config.toml
d_model = 256
d_mlp = 1024
norm_place = "pre"
rope_base = 6430.0
init_std_qkv = 0.0436
lr_head = 0.00807
grad_clip = 2.0
Each number is 50 + 12 x the weight over its row's rms, rounded and kept within 0 to 99. Layers, rows and columns count from 0. The size before them is the row's rms in percent of the matrix's.

# down: layer 8 MLP down (transposed), 1024x256, rms 0.0731, rows 724-776, columns 64-127
# up: layer 8 MLP up, 1024x256, rms 0.0815, rows 725-776, columns 64-127
down724 098:65 50 72 41 39 61 53 56 40 48 63 51 61 38 46 65 38 53 55 55 47 36 55 41 59 34 61 49 59 81 62 39 34 56 46 51 55 68 46 39 44 52 38 55 49 51 45 26 57 45 57 30 46 49 55 72 52 69 52 44 45 39 68 57
up725 105:63 65 44 51 53 60 64 75 53 44 52 48 44 68 61 37 40 50 61 66 64 53 42 43 39 36 31 36 65 44 57 62 39 69 56 61 64 45 31 67 34 36 57 72 30 42 37 43 66 61 54 59 55 37 41 29 69 40 75 47 46 63 41 44
down725 126:48 42 36 33 56 55 41 57 57 45 49 39 43 45 63 69 49 71 38 50 67 58 58 51 44 33 49 46 41 45 45 58 59 65 26 49 52 56 58 57 62 51 47 40 50 51 40 53 26 38 60 41 71 55 26 49 47 40 61 52 77 33 50 60
up726 104:51 43 45 49 55 44 38 51 53 37 64 48 46 46 83 48 36 54 75 58 74 54 50 46 25 51 57 42 46 46 60 53 41 43 41 55 49 70 59 57 49 26 52 58 46 26 58 16 62 48 83 74 53 42 43 60 60 46 42 45 57 36 44 66
down726 109:49 48 33 50 51 57 57 55 55 57 38 34 57 71 70 37 54 42 53 51 28 82 63 43 41 49 53 64 33 50 17 51 72 71 39 57 53 57 43 72 33 57 34 44 45 52 33 52 63 48 34 22 55 78 38 59 42 38 48 33 52 56 62 45
up727 100:46 52 54 41 46 59 43 36 42 57 76 68 56 46 63 42 40 54 37 39 59 38 48 49 49 62 50 35 15 35 70 53 60 68 32 57 49 41 50 48 53 60 42 61 46 57 77 53 36 44 53 63 34 50 62 41 47 51 71 37 46 48 43 62
down727 103:66 44 50 30 36 58 34 37 58 75 58 44 26 72 47 56 61 58 30 44 71 39 65 50 19 52 48 42 51 51 63 45 49 48 69 58 50 58 57 20 67 43 46 58 34 59 48 70 45 33 31 67 53 56 58 69 40 30 50 49 32 34 54 61
up728 101:44 56 45 79 42 73 48 47 51 36 68 55 40 42 59 70 32 40 58 47 48 59 47 40 72 38 45 69 57 20 58 51 59 49 37 40 60 61 43 40 54 53 61 67 38 36 39 37 36 52 13 55 36 60 40 62 57 58 56 50 40 54 32 45
down728 097:51 32 52 40 60 54 36 60 45 38 52 48 46 46 39 49 42 60 44 44 71 32 59 62 54 39 45 52 38 68 70 61 48 58 19 49 66 47 52 63 51 55 61 37 31 52 65 54 62 52 42 60 52 53 59 69 49 37 55 43 46 35 46 57
up729 082:32 72 57 58 77 53 48 53 38 56 61 86 43 53 35 43 22 49 46 36 59 47 68 59 56 38 22 46 50 55 59 49 57 61 32 79 50 64 43 33 33 47 47 44 57 44 53 43 35 66 51 50 53 52 52 44 47 35 39 56 36 62 47 49
down729 091:57 35 42 62 30 66 58 54 58 56 61 19 53 22 49 51 72 56 47 47 40 48 42 65 27 67 54 54 46 36 26 66 50 43 55 48 73 33 77 39 61 59 57 48 45 51 47 41 45 36 52 55 54 12 42 48 58 61 61 54 55 48 60 61
up730 095:55 60 47 54 46 58 44 47 41 44 55 45 53 45 53 50 52 30 30 55 46 55 50 69 43 52 38 53 32 55 40 45 47 60 26 50 49 39 65 49 44 24 69 44 54 49 35 63 67 54 42 23 64 75 48 32 53 52 66 52 32 59 40 62
down730 089:39 39 39 49 34 45 44 41 46 59 32 60 44 56 61 66 42 41 64 51 69 60 73 49 50 63 51 60 69 31 33 63 68 35 58 47 48 58 57 72 55 58 26 64 44 54 68 33 19 47 40 55 49 61 45 38 53 46 64 44 26 45 57 59
up731 102:43 53 50 60 43 40 43 66 61 52 46 76 59 63 68 25 39 54 51 59 58 61 55 39 61 25 29 32 38 45 58 60 54 52 52 52 54 49 54 21 51 39 28 57 61 56 51 62 41 59 52 67 40 55 45 48 46 78 67 43 47 54 60 50
down731 093:64 44 59 51 50 52 47 71 45 47 46 33 64 81 49 71 30 46 42 55 68 50 43 45 43 46 62 39 52 63 70 36 56 34 49 65 60 43 59 62 43 56 56 36 51 37 54 50 50 58 27 52 53 48 44 28 45 45 51 40 38 51 62 56
up732 086:64 52 41 61 51 58 53 35 83 40 42 52 66 46 65 44 45 37 49 48 34 47 63 48 55 44 62 40 41 42 65 49 32 38 72 47 60 59 41 66 44 49 45 37 56 60 22 46 32 36 42 48 66 35 56 47 37 76 80 54 49 65 44 57
down732 088:36 59 70 43 49 51 55 72 36 37 57 45 48 34 50 40 46 41 50 45 51 56 53 38 43 58 35 36 45 46 45 65 64 54 38 52 41 56 49 45 56 51 48 64 39 54 49 49 63 56 42 61 48 56 44 46 43 46 35 99 68 62 52 45
up733 111:35 51 46 46 49 42 35 60 50 69 76 62 41 60 46 62 62 34 38 35 54 56 37 66 44 16 57 38 45 46 23 59 75 59 27 49 61 55 55 35 49 50 48 58 44 50 41 41 63 45 50 33 54 64 56 55 50 49 57 43 51 48 58 50
down733 100:69 65 50 69 35 41 50 59 49 55 50 70 66 51 52 40 60 63 23 42 43 57 62 57 35 35 33 50 64 60 42 42 23 42 35 45 45 38 42 65 17 76 56 62 63 56 70 55 48 53 39 39 36 49 48 56 49 18 44 58 52 48 62 32
up734 108:79 54 41 60 48 52 60 56 47 43 58 39 60 45 74 51 47 36 29 51 49 60 70 58 64 47 35 38 31 51 70 47 60 64 55 39 49 68 28 54 27 02 44 51 35 55 49 41 48 57 53 65 57 59 38 34 45 27 58 31 61 37 29 53
down734 095:64 41 41 35 58 59 53 52 32 50 50 61 56 49 66 48 59 47 46 70 46 60 20 67 68 52 37 49 68 40 65 38 48 31 52 75 65 51 40 44 55 35 65 53 31 63 62 54 72 63 49 58 50 53 53 74 50 38 40 67 56 52 49 43
up735 106:41 61 30 70 49 52 45 52 53 60 50 80 30 60 66 62 48 19 55 34 39 59 47 64 47 64 38 33 42 60 37 59 47 59 28 62 34 60 58 66 48 38 59 52 53 58 61 52 44 39 49 51 51 43 32 47 49 49 53 39 17 41 63 49
down735 108:39 46 37 43 23 37 53 59 45 46 27 51 48 70 56 69 63 71 59 60 63 35 60 57 36 45 42 66 53 41 61 49 74 62 45 37 52 49 57 63 54 48 56 52 56 53 44 64 56 28 31 40 34 35 53 82 57 33 51 35 48 66 60 50
up736 101:54 56 36 56 44 51 58 75 59 26 61 48 61 59 57 41 22 83 64 71 56 47 63 68 28 59 36 67 51 48 51 48 48 70 52 47 42 45 34 54 66 37 38 82 57 34 36 44 63 46 40 58 45 32 50 55 49 48 39 55 48 37 48 54
down736 092:60 57 51 47 47 51 59 66 57 52 48 38 71 43 58 45 51 53 44 55 42 41 57 48 60 63 41 66 76 55 31 47 56 79 47 55 50 55 34 56 57 64 71 70 77 52 40 70 38 56 50 65 51 32 54 50 43 67 47 93 22 64 54 57
up737 107:62 78 49 37 65 75 46 31 43 55 71 53 64 73 61 42 44 69 51 49 41 41 60 57 66 35 45 38 64 45 29 53 47 53 49 49 67 68 40 56 40 44 60 65 57 38 66 32 55 67 25 55 38 46 33 27 47 47 63 54 63 55 58 38
down737 103:56 62 60 52 52 41 51 64 57 61 49 39 31 74 63 50 47 56 31 40 47 49 39 49 60 57 38 56 61 45 32 53 68 29 58 69 55 51 49 54 61 61 53 35 60 52 49 57 64 50 49 48 53 37 39 57 57 39 23 99 65 51 64 37
up738 095:55 40 61 52 54 66 49 46 40 55 23 79 59 33 36 51 54 44 61 71 56 54 62 60 47 32 67 29 65 36 46 38 56 59 42 61 55 66 43 34 41 37 38 61 38 57 54 31 41 54 57 34 48 53 61 29 44 62 77 47 36 55 66 55
down738 097:65 60 53 56 44 53 87 40 74 40 48 70 69 49 48 33 56 39 58 39 50 42 34 44 62 74 45 47 48 46 44 74 62 40 48 35 45 38 48 44 60 38 54 57 39 47 19 52 43 49 47 71 48 53 47 41 47 53 53 61 50 50 52 49
up739 103:52 42 57 57 45 68 56 46 60 46 41 51 66 55 55 59 45 40 53 57 49 45 30 52 53 47 62 39 55 64 55 73 59 45 47 59 35 50 45 44 71 40 59 47 45 36 40 52 38 54 49 32 65 44 55 62 20 40 70 47 73 47 43 30
down739 095:70 67 40 56 54 42 51 40 49 41 33 38 32 58 44 59 41 56 68 38 62 51 40 35 53 44 51 55 65 64 59 57 31 73 56 42 53 51 56 60 48 43 61 65 49 66 61 50 59 46 40 77 47 46 53 40 47 79 54 71 56 42 56 25
up740 104:58 58 37 60 58 54 35 70 39 67 53 39 44 43 61 62 44 48 40 46 33 43 42 49 41 72 61 40 27 54 50 36 64 28 73 45 43 42 53 64 50 51 47 56 43 48 45 59 59 40 23 59 33 62 51 45 25 48 63 41 39 46 41 48
down740 101:48 28 35 41 63 31 50 48 52 65 59 55 52 25 43 54 51 60 61 58 45 50 51 48 57 58 42 40 52 60 63 45 49 49 41 34 36 38 60 51 47 46 36 48 56 53 48 22 70 48 38 53 59 66 49 46 41 37 41 53 38 49 72 44
up741 096:73 41 30 47 28 44 32 68 59 70 48 52 35 68 62 45 47 48 28 48 56 26 70 57 33 61 48 61 58 31 49 55 50 37 75 45 45 51 27 58 37 45 53 48 59 43 73 46 30 59 34 39 51 65 49 43 59 57 62 53 52 53 40 47
down741 094:53 61 67 47 53 53 43 69 48 48 68 46 64 48 46 65 40 63 70 39 61 61 41 31 74 65 33 57 67 61 68 40 40 67 40 64 53 70 58 50 56 48 49 37 61 32 45 61 42 33 58 76 55 47 57 47 39 54 50 60 38 47 53 61
up742 104:44 46 39 55 41 38 71 53 38 59 48 57 52 55 39 46 55 50 41 37 31 47 46 51 35 50 51 36 30 42 51 51 42 54 35 22 54 59 31 30 44 40 41 65 52 32 68 60 50 46 56 19 38 72 51 48 47 51 63 57 31 58 55 62
down742 114:43 45 34 64 31 62 53 44 43 16 47 61 34 54 32 57 67 56 54 48 60 42 68 39 74 50 44 73 51 36 52 64 68 70 66 39 51 55 43 36 52 54 57 27 45 39 56 49 67 52 37 50 65 57 60 37 57 68 62 75 43 35 55 35
up743 099:52 48 44 55 42 46 41 61 66 48 48 51 25 79 31 64 49 57 36 39 60 49 38 60 49 45 64 55 70 56 39 37 61 55 50 49 62 46 28 55 35 49 49 59 60 89 49 56 28 51 51 47 77 51 35 49 67 35 51 47 48 54 56 56
down743 099:39 42 63 64 56 59 66 35 61 60 40 39 59 42 57 44 54 44 53 53 27 63 33 42 66 79 54 58 46 41 47 72 38 42 46 55 38 46 53 77 60 75 53 60 52 41 38 55 65 25 47 45 54 53 57 61 52 45 43 36 35 49 47 56
up744 085:46 53 63 76 49 48 59 45 53 37 47 49 46 44 60 53 29 15 61 62 52 54 55 57 57 40 51 51 57 66 18 50 58 41 52 44 45 52 38 42 59 51 65 51 44 51 43 49 48 44 48 70 57 62 49 56 58 51 44 58 27 63 36 43
down744 095:56 41 48 36 30 60 47 41 57 68 79 60 37 63 55 55 60 54 52 32 56 41 50 62 60 55 43 41 44 62 52 73 44 49 48 53 52 65 49 36 43 60 34 37 47 51 48 54 49 46 57 59 40 47 44 47 38 61 45 01 71 45 42 63
up745 095:53 56 53 49 44 70 47 49 27 46 66 53 35 63 50 52 47 63 53 55 47 38 69 39 50 57 47 49 64 48 54 45 35 44 60 46 79 30 48 40 56 50 47 44 73 55 63 57 77 76 64 44 35 34 37 47 40 69 58 43 62 25 44 47
down745 087:48 67 52 45 65 51 27 60 55 67 30 46 75 51 52 60 30 47 38 43 40 37 49 52 32 50 57 40 41 53 53 66 53 67 30 53 36 63 55 54 59 51 46 43 52 43 34 32 57 68 50 49 47 42 53 54 65 27 73 51 44 73 56 38
up746 092:55 57 56 60 48 44 59 50 61 66 55 47 64 51 48 52 62 51 29 46 51 56 53 60 45 56 43 49 55 68 56 30 49 46 62 39 91 50 65 33 50 36 52 65 57 67 38 61 33 53 43 56 69 53 55 30 47 61 53 48 53 56 50 66
down746 101:26 49 69 51 48 63 50 62 39 22 71 46 18 62 69 50 40 66 57 60 42 33 33 57 64 29 35 43 50 39 56 75 47 68 39 49 22 61 57 57 35 62 64 29 55 43 59 34 58 53 43 40 57 56 35 63 79 26 46 50 47 52 56 48
up747 089:62 50 59 44 65 71 43 41 65 51 64 77 47 50 58 42 49 57 69 58 62 37 60 53 49 34 43 32 65 45 37 47 23 66 62 44 50 45 61 53 44 62 53 38 39 39 48 43 64 59 43 69 65 59 69 31 64 53 54 45 55 45 76 30
down747 095:48 45 24 43 46 53 47 60 53 42 35 39 41 52 34 56 53 43 67 41 38 50 41 52 52 45 51 32 53 43 74 40 46 42 23 46 57 71 26 47 55 37 51 57 54 40 59 45 44 37 69 19 59 57 69 38 55 66 48 35 41 69 43 55
up748 104:61 36 56 44 51 69 85 39 50 43 56 68 27 45 63 60 55 76 52 43 51 45 76 76 43 56 55 47 36 47 57 65 38 67 38 40 65 50 58 44 61 64 57 71 36 55 16 53 43 65 58 47 58 58 39 49 56 46 73 41 45 22 46 48
down748 108:50 61 48 44 45 59 50 36 74 51 30 54 39 36 46 48 38 61 50 41 36 69 46 63 55 80 44 44 64 36 34 45 59 49 56 55 28 49 62 66 53 49 43 39 47 65 54 47 54 34 60 63 59 73 47 39 31 58 47 58 42 49 54 58
up749 103:57 69 47 52 59 58 41 64 53 61 63 38 31 41 50 42 58 45 73 30 46 44 67 29 30 65 47 52 69 32 41 73 35 47 61 51 39 60 64 43 37 32 25 49 45 67 51 42 44 40 56 44 55 55 69 63 50 43 53 39 34 50 56 37
down749 097:57 41 36 66 41 31 43 58 56 71 51 44 61 63 48 44 59 41 42 73 34 54 37 34 75 72 40 36 52 45 58 58 45 65 53 51 60 55 39 48 60 46 77 53 61 58 35 37 33 51 49 44 33 56 48 60 44 41 70 53 48 44 59 61
up750 106:53 55 47 60 46 58 49 62 35 58 64 73 55 54 40 27 59 29 38 56 51 44 37 50 30 65 52 60 51 54 72 37 31 65 58 35 67 48 45 30 63 36 51 40 40 71 45 51 58 39 46 45 54 61 61 43 45 49 63 36 44 59 62 51
down750 107:72 38 55 70 40 55 69 51 49 53 40 45 50 41 53 53 75 45 76 44 33 54 38 52 49 45 50 43 67 57 28 51 58 52 45 47 55 66 53 51 45 40 46 27 47 38 42 43 51 62 55 47 43 81 51 54 56 51 80 69 45 51 23 44
up751 094:40 45 66 57 36 71 66 37 49 39 58 68 62 60 60 40 39 41 85 52 62 47 63 53 24 39 45 34 38 45 64 51 49 52 80 44 61 39 16 48 38 43 45 52 45 61 46 46 55 65 41 42 36 33 52 52 60 29 66 40 51 66 71 45
down751 094:37 68 21 51 64 51 55 55 64 60 44 21 48 62 54 33 59 56 44 42 51 44 36 41 80 46 63 60 47 48 53 32 37 44 55 43 50 52 54 39 37 40 53 58 32 51 55 74 41 36 47 52 45 45 45 74 48 56 46 51 52 66 47 50
up752 099:45 53 54 57 58 88 42 63 54 37 67 60 41 31 74 53 52 32 54 33 44 45 45 48 18 58 66 59 65 34 39 71 60 57 37 31 54 57 43 48 48 46 54 40 46 43 46 61 61 40 59 25 41 61 58 56 46 33 75 30 50 40 55 55
down752 096:49 31 64 40 48 62 42 58 51 36 50 47 46 51 38 47 53 57 49 85 44 36 47 85 66 48 38 60 41 49 73 49 39 42 50 65 63 52 45 78 56 48 57 57 65 39 64 51 37 38 62 57 51 60 55 41 71 44 33 61 68 55 77 31
up753 089:44 55 40 53 48 41 47 72 38 52 42 69 32 60 65 68 51 34 56 47 47 54 40 40 44 40 46 61 65 47 51 25 63 58 44 55 68 51 32 50 44 27 63 52 54 42 48 60 41 70 28 59 61 71 22 42 38 65 60 65 38 57 54 49
down753 091:60 29 52 53 60 58 38 42 50 57 47 29 60 44 60 45 44 39 34 56 48 60 67 69 43 54 72 49 43 44 60 65 40 45 44 51 44 59 78 44 62 66 41 51 53 51 41 50 55 35 47 46 47 40 49 61 56 49 54 74 45 55 38 65
up754 104:47 54 49 48 60 52 67 37 52 24 66 54 47 43 43 40 50 37 41 55 57 58 66 36 40 51 35 40 39 35 60 38 40 64 46 63 51 54 52 48 11 60 67 48 61 31 70 38 40 52 46 49 45 65 24 50 56 54 65 41 38 57 73 62
down754 096:50 48 51 45 50 41 45 33 39 34 22 47 28 36 47 37 39 46 50 44 41 53 65 64 39 39 64 38 50 58 44 33 72 45 59 38 56 39 50 51 60 35 58 41 51 46 39 36 44 32 23 64 43 44 54 53 39 57 36 64 46 47 53 47
up755 251:68 69 47 37 59 68 37 68 82 29 50 54 59 45 60 60 72 34 45 72 48 40 46 55 51 60 56 49 36 40 60 35 32 65 41 38 52 50 32 53 47 36 45 42 53 39 42 50 59 55 49 38 36 64 47 40 44 41 59 61 37 45 63 76
down755 172:57 52 51 52 55 49 46 43 51 36 45 65 51 11 52 56 61 44 53 43 57 48 45 52 56 46 53 44 42 47 51 47 46 62 51 40 49 53 44 53 38 51 49 51 48 53 54 54 45 46 50 52 41 60 49 42 40 48 55 99 40 56 49 77
up756 099:47 56 54 57 52 57 82 58 58 44 42 51 57 58 61 49 50 68 47 73 66 62 54 59 60 54 39 44 46 40 52 43 53 55 33 49 49 54 32 42 50 37 54 70 50 42 58 46 43 50 50 52 59 42 60 40 45 61 75 49 36 68 46 40
down756 099:62 49 52 45 43 59 42 54 56 67 59 38 35 48 30 26 71 41 58 19 61 33 57 42 52 61 59 81 57 44 64 58 46 35 48 39 64 56 62 45 45 39 40 54 57 50 48 51 51 34 56 59 65 42 48 60 25 38 42 49 60 49 37 54
up757 113:51 47 63 61 42 43 52 38 53 47 58 56 56 65 64 53 31 59 42 65 44 69 36 64 54 26 49 33 31 47 42 63 60 55 35 57 49 60 40 36 43 33 46 77 40 53 43 23 46 60 36 58 61 60 47 60 68 35 23 35 39 61 52 43
down757 114:54 59 63 50 51 49 36 50 50 49 51 51 54 62 60 47 49 39 45 62 54 54 48 59 61 67 37 43 66 54 50 56 52 48 69 57 60 43 54 55 72 60 55 41 68 78 28 61 39 41 43 31 30 52 34 50 49 39 64 67 23 48 47 31
up758 107:29 68 43 51 42 43 39 46 70 39 52 50 49 53 62 48 37 64 45 66 69 50 52 47 43 27 26 45 22 41 51 42 59 48 59 22 33 49 45 53 46 37 47 54 44 52 62 31 43 84 60 41 50 58 35 42 38 46 32 49 49 47 48 63
down758 110:27 53 75 38 47 54 50 52 38 60 58 62 66 62 59 74 55 50 56 41 52 52 66 56 47 25 42 43 35 58 29 48 46 55 25 58 39 53 69 55 39 53 67 57 46 22 71 23 64 69 42 76 58 47 44 52 48 55 61 63 63 43 40 76
up759 103:67 48 37 43 44 66 32 58 61 52 41 63 39 64 39 57 61 45 65 25 85 34 46 61 60 32 41 27 50 39 47 37 49 74 27 36 45 41 64 53 58 57 53 72 65 56 60 46 46 59 57 47 48 51 37 62 65 60 40 46 40 59 52 59
down759 101:75 19 48 60 50 44 41 51 49 68 74 39 36 53 72 67 49 48 62 68 18 53 42 58 33 53 58 48 60 55 53 81 45 43 59 76 33 49 54 69 41 50 50 52 56 40 46 26 41 62 73 35 54 55 40 67 57 30 43 68 52 54 51 52
up760 096:57 69 50 81 43 56 49 48 56 39 62 36 34 52 64 60 56 51 35 50 55 46 40 60 59 65 49 18 36 55 68 49 68 40 66 56 45 76 62 48 31 33 43 55 31 56 52 42 58 71 46 48 72 47 49 65 56 36 34 49 61 55 66 20
down760 099:33 41 63 61 71 59 72 43 44 51 39 43 58 74 49 47 36 31 72 76 74 55 65 36 39 23 52 52 45 51 44 48 47 29 38 39 27 50 55 52 85 40 46 49 41 44 43 41 55 48 52 62 53 41 38 46 68 53 63 61 36 54 56 65
up761 092:31 47 61 59 57 59 64 49 44 39 61 57 45 38 62 51 46 53 49 50 70 59 26 29 42 52 37 55 27 42 59 57 31 45 62 69 52 66 73 46 55 51 57 46 55 45 38 57 46 42 37 55 47 56 61 70 59 47 51 51 85 44 59 50
down761 094:41 23 42 76 43 52 51 28 52 61 27 55 46 67 45 69 30 37 63 52 39 66 74 36 32 45 56 73 58 64 35 63 54 44 52 46 42 50 39 43 41 55 42 47 13 42 82 58 62 60 44 34 48 59 46 63 35 25 56 32 34 65 49 63
up762 095:55 62 60 45 35 60 49 38 32 45 72 43 62 67 77 53 51 58 50 60 63 38 63 37 56 22 43 25 46 55 31 59 58 74 41 61 12 44 44 64 42 27 56 41 49 58 53 39 58 40 48 29 45 39 32 47 43 48 49 36 46 50 59 45
down762 098:58 51 49 53 68 52 44 48 61 52 36 50 49 44 32 62 50 49 57 49 27 52 46 53 48 76 41 53 53 35 44 82 47 32 55 26 55 35 57 56 36 59 40 54 46 47 30 61 31 66 34 48 56 63 47 58 58 44 61 76 61 84 60 45
up763 101:50 66 56 50 52 49 32 49 51 64 58 42 32 62 50 55 26 52 17 26 70 23 31 54 52 50 56 42 42 58 51 51 54 68 34 54 43 70 32 43 45 46 50 79 57 65 49 32 57 50 32 25 50 29 33 53 61 47 32 47 56 43 51 65
down763 097:30 35 44 40 42 51 53 69 49 65 41 60 57 66 26 30 43 59 53 60 36 54 44 46 37 31 31 32 53 48 50 80 56 52 46 70 58 37 42 65 47 79 45 62 45 53 63 54 27 56 55 48 64 37 32 58 32 52 62 46 55 53 44 32
up764 101:49 56 54 46 33 69 67 62 60 19 43 48 47 49 47 46 47 46 68 66 74 39 58 44 35 40 59 63 59 56 58 67 67 43 41 39 51 48 72 48 67 57 34 46 48 57 12 40 65 76 62 59 55 43 64 60 65 34 79 43 55 63 45 64
down764 099:42 52 62 45 51 47 28 64 67 44 46 49 55 62 54 34 50 42 29 65 61 57 53 37 58 59 42 41 49 55 36 25 69 45 49 51 29 63 48 40 64 45 65 66 53 59 49 81 47 41 41 60 46 34 54 47 56 55 55 62 46 34 49 72
up765 101:83 54 56 51 61 44 33 58 48 44 73 73 58 64 46 59 46 51 60 44 36 49 32 61 57 63 57 49 30 49 28 72 43 76 63 35 43 66 37 44 66 23 49 68 46 38 38 56 61 43 34 58 51 67 44 72 56 65 45 48 66 46 43 49
down765 089:62 30 26 61 56 58 49 48 44 35 41 57 56 62 49 22 49 35 31 43 49 59 66 68 50 53 60 74 57 51 71 42 59 34 39 69 40 20 55 44 50 55 53 38 54 39 66 60 36 60 72 33 43 66 63 46 55 49 48 69 45 69 59 51
up766 109:29 48 47 53 37 61 77 56 55 60 74 59 49 50 40 47 53 38 68 79 54 57 66 53 42 43 46 33 30 43 32 58 59 60 36 54 59 69 34 48 43 54 52 48 47 45 56 59 50 50 58 53 47 68 66 50 39 30 39 42 43 61 55 43
down766 104:50 33 38 61 63 46 35 54 54 60 47 40 61 60 45 58 35 51 55 57 65 29 55 35 64 48 64 66 50 52 38 51 65 64 52 60 52 48 44 60 56 48 56 30 65 54 44 53 45 42 39 40 55 63 48 66 30 46 30 64 26 74 55 37
up767 107:44 34 59 55 52 54 64 40 59 52 40 64 53 43 60 72 30 43 52 31 52 43 64 54 39 48 44 38 58 44 44 57 33 49 54 63 63 50 58 44 40 56 22 52 46 33 42 39 47 39 57 40 58 50 40 69 54 41 47 41 53 58 40 79
down767 105:35 44 63 54 57 57 57 39 52 64 45 59 45 57 28 41 68 56 49 58 64 36 23 54 60 38 60 62 43 53 59 77 58 35 42 24 53 44 47 46 45 71 43 50 56 55 35 53 39 56 45 68 53 40 34 61 37 62 55 48 65 55 45 66
up768 089:57 49 39 39 47 37 23 50 44 29 37 38 63 66 55 43 51 37 50 29 52 46 40 74 40 31 52 36 50 32 64 46 50 49 34 34 39 56 54 38 46 50 70 71 48 61 20 52 56 59 54 55 44 47 62 50 71 53 42 44 54 48 52 67
down768 093:59 40 54 69 64 55 55 55 60 69 49 57 34 45 37 55 49 39 50 54 47 37 59 60 52 43 68 42 61 62 24 55 60 38 52 47 61 51 56 65 12 60 31 47 50 46 68 38 49 56 43 56 64 43 52 43 60 30 53 62 71 40 40 25
up769 113:45 59 46 52 62 57 54 63 58 50 59 54 41 46 35 55 60 27 42 59 50 32 38 39 54 44 45 47 44 50 41 55 34 30 39 52 43 48 48 56 56 50 82 50 42 63 36 33 41 57 59 62 52 73 47 29 53 43 60 50 26 45 67 59
down769 100:38 60 72 35 34 44 43 41 51 33 43 49 40 43 44 58 40 67 59 58 46 32 55 58 45 51 54 30 59 45 42 67 58 40 60 45 45 73 37 50 54 40 35 37 56 47 69 46 29 66 52 40 49 39 37 57 38 56 27 84 54 55 82 55
up770 084:33 62 63 47 57 37 40 68 66 16 59 62 47 55 78 74 48 59 63 54 39 51 52 42 40 51 34 52 32 36 39 53 67 42 56 37 30 65 37 45 50 56 31 41 38 48 35 29 62 37 48 31 49 32 54 35 36 51 54 58 51 40 70 54
down770 082:51 34 51 35 72 40 55 45 27 59 25 54 65 30 42 27 43 57 40 43 66 72 59 65 59 43 43 40 62 52 33 15 52 54 31 50 61 43 62 63 60 40 49 48 56 66 52 60 43 48 48 57 40 67 39 51 57 62 64 99 32 45 46 47
up771 097:55 44 61 71 60 47 73 51 43 66 64 64 36 51 44 56 60 41 74 52 45 28 27 35 51 50 52 55 56 50 55 36 32 54 55 38 62 43 48 40 55 32 68 58 63 38 40 41 42 38 38 53 44 55 61 56 64 44 18 61 65 35 51 65
down771 099:45 51 44 40 46 35 42 40 51 47 28 38 33 45 37 57 50 54 51 77 47 52 49 29 35 43 47 53 54 45 48 57 44 54 31 50 43 61 44 53 21 42 40 40 47 60 56 39 60 66 67 42 51 53 45 59 45 50 39 44 54 53 66 53
up772 093:73 58 43 43 38 54 38 39 27 53 65 55 64 48 47 41 33 61 25 65 41 46 71 67 47 23 44 29 55 47 66 48 46 56 59 61 45 49 38 43 42 46 86 60 43 66 57 67 57 46 37 30 64 38 46 59 58 50 47 58 65 51 36 52
down772 097:52 42 54 61 56 33 65 58 71 54 46 57 53 30 57 47 59 75 55 69 56 51 24 34 40 49 41 50 61 67 64 47 45 63 35 66 37 43 49 61 37 76 47 51 41 46 45 50 44 25 63 62 45 67 56 68 33 40 58 58 38 52 44 43
up773 098:52 48 21 47 47 60 58 32 62 52 52 44 54 57 71 43 53 70 49 58 45 84 50 64 38 44 50 55 61 28 35 66 35 36 42 43 45 54 62 49 36 61 50 63 30 58 48 30 45 41 45 05 62 62 68 48 57 37 62 43 40 43 44 49
down773 095:48 63 61 58 45 41 30 50 57 49 48 30 35 62 43 37 61 58 41 33 40 50 37 29 78 55 51 54 42 52 48 49 48 47 60 60 39 55 47 61 54 66 49 62 41 61 45 52 43 60 54 60 55 29 52 61 47 66 48 60 56 38 52 61
up774 103:46 58 54 66 66 45 54 65 85 35 45 54 63 56 33 25 56 55 75 34 66 33 29 56 39 37 42 57 59 64 57 51 65 24 43 23 56 55 33 26 50 55 48 49 57 37 48 41 57 49 61 54 45 39 56 76 43 57 50 43 49 41 53 65
down774 098:41 44 51 28 33 44 47 42 52 54 32 69 42 72 59 72 63 55 48 54 55 55 37 49 43 51 45 53 63 52 67 40 45 43 64 30 43 53 46 72 59 49 57 57 56 69 65 49 55 32 59 72 42 41 55 56 51 59 55 39 33 28 49 30
up775 101:47 63 42 39 32 59 48 72 47 60 41 38 51 50 63 45 48 57 46 47 44 53 61 52 47 45 42 55 34 43 24 36 59 64 74 56 70 40 53 49 60 23 54 43 43 43 65 55 56 36 33 59 47 34 32 62 27 83 42 42 52 73 61 59
down775 097:45 37 42 37 46 48 30 63 39 54 28 38 54 45 40 27 57 26 46 36 47 42 55 66 47 66 37 48 59 39 79 46 63 55 35 65 32 43 58 43 56 40 49 76 40 62 34 41 41 70 54 67 52 67 52 56 67 47 43 85 58 39 57 77
up776 111:76 31 41 53 63 55 47 57 65 57 35 56 56 63 55 67 62 37 56 54 60 26 61 50 36 58 51 56 41 45 57 56 62 35 47 25 59 42 43 45 44 26 66 72 41 38 27 34 40 54 42 63 36 66 43 36 74 69 46 47 55 16 50 49
down776 117:47 52 41 36 52 53 36 36 72 44 48 44 61 63 42 34 60 48 64 64 38 47 48 52 49 49 49 57 49 54 72 60 52 49 62 53 55 51 32 10 50 35 69 34 33 54 43 57 42 32 31 45 50 70 62 66 65 33 57 30 55 48 32 49